{
  "n_layer": 10,
  "d_model": 320,
  "n_head": 5,
  "n_kv_head": 5,
  "head_dim": 64,
  "d_mlp": 1280,
  "vocab_size": 16384,
  "activation": "squared_relu",
  "norm": "rmsnorm",
  "norm_place": "pre",
  "norm_eps": 1e-05,
  "positions": "rope",
  "rope_base": 10000.0,
  "rope_fraction": 0.75,
  "qk_norm": true,
  "attn_scale": 0.153,
  "bias": "all",
  "tie_embeddings": false,
  "parallel_block": false,
  "extras": ["capped logits"],
  "init": "normal",
  "init_std_qkv": 0.0261,
  "init_std_o": 0.00583,
  "init_std_up": 0.0261,
  "init_std_down": 0.00292,
  "optimizer": "adamw",
  "lr": 0.00248,
  "beta1": 0.95,
  "beta2": 0.99,
  "weight_decay": 0.033,
  "lr_head": 0.00809,
  "warmup_steps": 205,
  "schedule": "wsd",
  "decay_fraction": 0.454,
  "decay_shape": "linear",
  "final_lr_fraction": 0.0,
  "batch_tokens": 65536,
  "seq_len": 512,
  "doc_mask": true,
  "train_tokens": 578300000,
  "steps": 8825,
  "dataset": "wikipedia_en"
}
Each number is 128 + 32 x the weight over its row's rms, rounded and kept within 0 to 255. Layers, rows and columns count from 0. Numbers have three digits each. The size before them is the row's rms in percent of the matrix's.

# o: layer 2 attention output (transposed), 320x320, rms 0.0921, rows 157-176, columns 192-255
# v: layer 2 attention value, 320x320, rms 0.11, rows 158-177, columns 192-255
o157 104:139165153148112085127137162095124176142091143105193153142165109181109143131141036162106111143197132147126166096103142019107135114106160103111077088052108093120146112089147135099087174084040141
v158 110:157110128153192130100080085099118118087161106134145088106103084118120079220154136136101150076166154074176082170110115151080117183121191202086072117074170130121127135130127091136135220133154181
o158 108:149147133129131138160113103127137125112093136136149213150155142160118118105124151089165115109151109108060108117168131150154113116165121119144112132161116092152170097154188139124133090122038107
v159 107:181187110168061155119122119114139119106135090123069075102231053110119158060184097131157074155075099106147156127162155126132134173143150214151098087123163115117161159156151142101126156111116115
o159 110:119175142139188141108118178119108125190150118101104124162131160078149129180139128143124154145131134097082169153129139153166104104103153115143139133114095164130146152142137126160099101148087121
v160 104:179173124148167192140165113101103121116162121102162144126103041136093150143122165131106189093106114132105132146175162129103097197076172098103175130178163163125108156126058076130117119104089152
o160 105:153111118116079120141113104053177118173151140136165087128159109111117121146164110085120128091124189123166130070164122071177161071197149070098099118109149136143141048126134149166097176198134093
v161 103:173166134149125125168145096096076117171154134130141101123159150094155169140169147149109142119091107181151140156104076064115151150115143085119195080148101127160144134124113143109128130138176154
o161 102:071141134062085160200134106142096106100131120070112131122139165138114159143098106113108120119106132153102072125109128159173117150137201142110153166140065151122156069106182087144107151143116133
v162 104:109160052124107094150147160172140117106119132051159128090071163144172162121138148158116074070133152098091118111107159222175170106107089119145207130103114176094138087077134142126118106073125129
o162 107:149135173168109151128120119113152077135188078126095160152090132122135152113176119091071113058132059185153132131132063092181185082092173139181107118115137122089103149117123106133118134184107140
v163 097:184158127093104152157059128074163152114148173100118107101173151139112148141143153132129089103136128136107113107124119166164161065148128097106106125114130126123194157085141135164139143094147126
o163 100:121115132129115145106117124106119086101129114125108198079080086144188140122166090126168142139144078121117095108105146122144162076101131114160100099117140115130105157152097111094092146162133124
v164 101:180153183147137126179061112123103125137137143065120179112164071157180165103148095155150134143151094159148160111120154171101116136127116191187134146101128138118185150172142138140108155103110186
o164 102:108167115149150132120114137148121127110141117109147112081157159095109118176117147148133091188119090135072065146157126170132146182071142105152131134129096149086127128135119097134135067117162128
v165 113:112133113118177155116088131134110053116089157142176135069118119130149126091135170128135124086156112059151180120131142081129103154123178127117146104101111153118159160122171143136178125079120134
o165 114:125133114139110144125164110076071188150129150143134144191139158104131097160133144154109115147138181146163137093132079078143148067097146126123167113108122150106167109139108116126094144136111151
v166 101:152092056138182122144120163105144140169168096172141143154108112039134143151142174123151178211129119073149133166162112148153097118124132179108065088131101136125145128129099148110169137149174166
o166 103:096174133078141168119143138127097139138102146116112159151101113170079099134072147112121085134072111174163128168108162116151136134134106110110115136101120153127108139147192148099094132176110111
v167 110:138145086140113116119112131148150127157065111129081040099153151089129180095130084169114113114116075085097101187105130087161147162156134136158134143150064155099126116155077144140147112130121120
o167 108:160120121168091103148084149144130144062051166195159128145161138132094102142148122100058123124178147183138122098111103110120086144094128098131157084094136163137079170137197100117073138146149101
v168 098:156112183140091122151156077088096207133172157161164147078129085177127146171143121138141119168177121139124075174142132159115131093133090135098094142200221095148104133123143190132101128128112091
o168 095:111133112153138106121157155150136173128090132138117074116121154150168111096113150127150143145170101103153164142146166118106082165188137146101127122129107080130174114085147190126156099097185072
v169 097:161102149089103104105067145144169080134184139114093107167111184160155124200141086116123121060080156209096079115133105183114125170130091099121133085127158119094099105127151146164099129147095145
o169 102:085121192134137121087119091089141075099134075124108176159049104125110144091103105171144135093137130094131195164124148169121120136141133044107118058137122152174138167130119146090120135020126154
v170 107:129106146113120132123119135107086150131115139052193150159130139142149123079126137126096145141135094139124152140135140111132109118112160168142108104123117121154161156151098124161106102198130117
o170 108:127131105147160161181117130120122172133105148157036126118150103126153127139170155128181117168124193136123160107100139128134115127129124076094167121131097129180116123118121124184149094150121152
v171 112:114135115154171135151156119130112157107075125128133145097101162127129096109170131119139179142180117111223132129155089110076147091093139082138127124088170106127168144106145171138092193143106151
o171 113:133122143098100106118117158123093147118123051167089093139052120126141138165131118114131084128085141121127144115146126107161109128093149151093139138214167110123176136134143210157139133125063114
v172 111:170106044060169135139165130079083167148141128147144115168178103181127106111197142173193197127116099164117083100069113197112113129105172113195166182083172095109131138122111134130126122135100146
o172 116:088137173143068164149174128151185132156123125146088093118124122130112171149124117145104113128171179135137142172157121104139155127095126158127124076157137135111174131100185100121146127177101087
v173 109:150128084153109155169141169110135134085167196127097156175133078148106152150153125136152148128135123099113119164114183118113121161161074120101107159078140116126102145159105162099101185108139089
o173 111:187089130102153170157113167104124184220126145118152152126046155176136090141137154112094152135115158126163115178150099132185134124139155092179161102115149128163116142154134141168094071172183085
v174 111:147134119122147149135145132133137139145105142110079137113151103119156150137151070190125109127176117168124091122094118079134117094141114101152137163130151086130051085098124088155060115202088101
o174 110:102185153155116093146125206117120167179140098106092157094107134115174194133149134102113195136088141139070129156133158125149105153099114109121148152114189076160106177147204151077088116103143101
v175 110:152134123127113164178148137108135084102128097153097114113097122166122082163114146117136114100078146116078083126093144088127101097080096113159120135194160153132176155127118180081090146143157066
o175 116:089137163087118153125126109099147148103098160196097111089183134157096173080083101095141113117150137186098197087190121108108103112118126077153149154065191123059155167094086118123128155131066156
v176 108:060170110129150159110109108139113177161117128065158103106143124105138109111100146140127127152143139089112136172114146094117137100160140144090093156131136159112140148119155163151126112155121082
o176 109:128100115150104129087186115155108154127124109112172199111168077134160218150201134120128151181100142101160177114149127186139126188093141111098144164147121084095150122156092084149129123076130067
v177 106:136167112149156132109119165117088130125107108060157203139150112108106094072181140162197135123128153132102083141173105146121162162179106132154079131071143143160171149147106115105165131162113164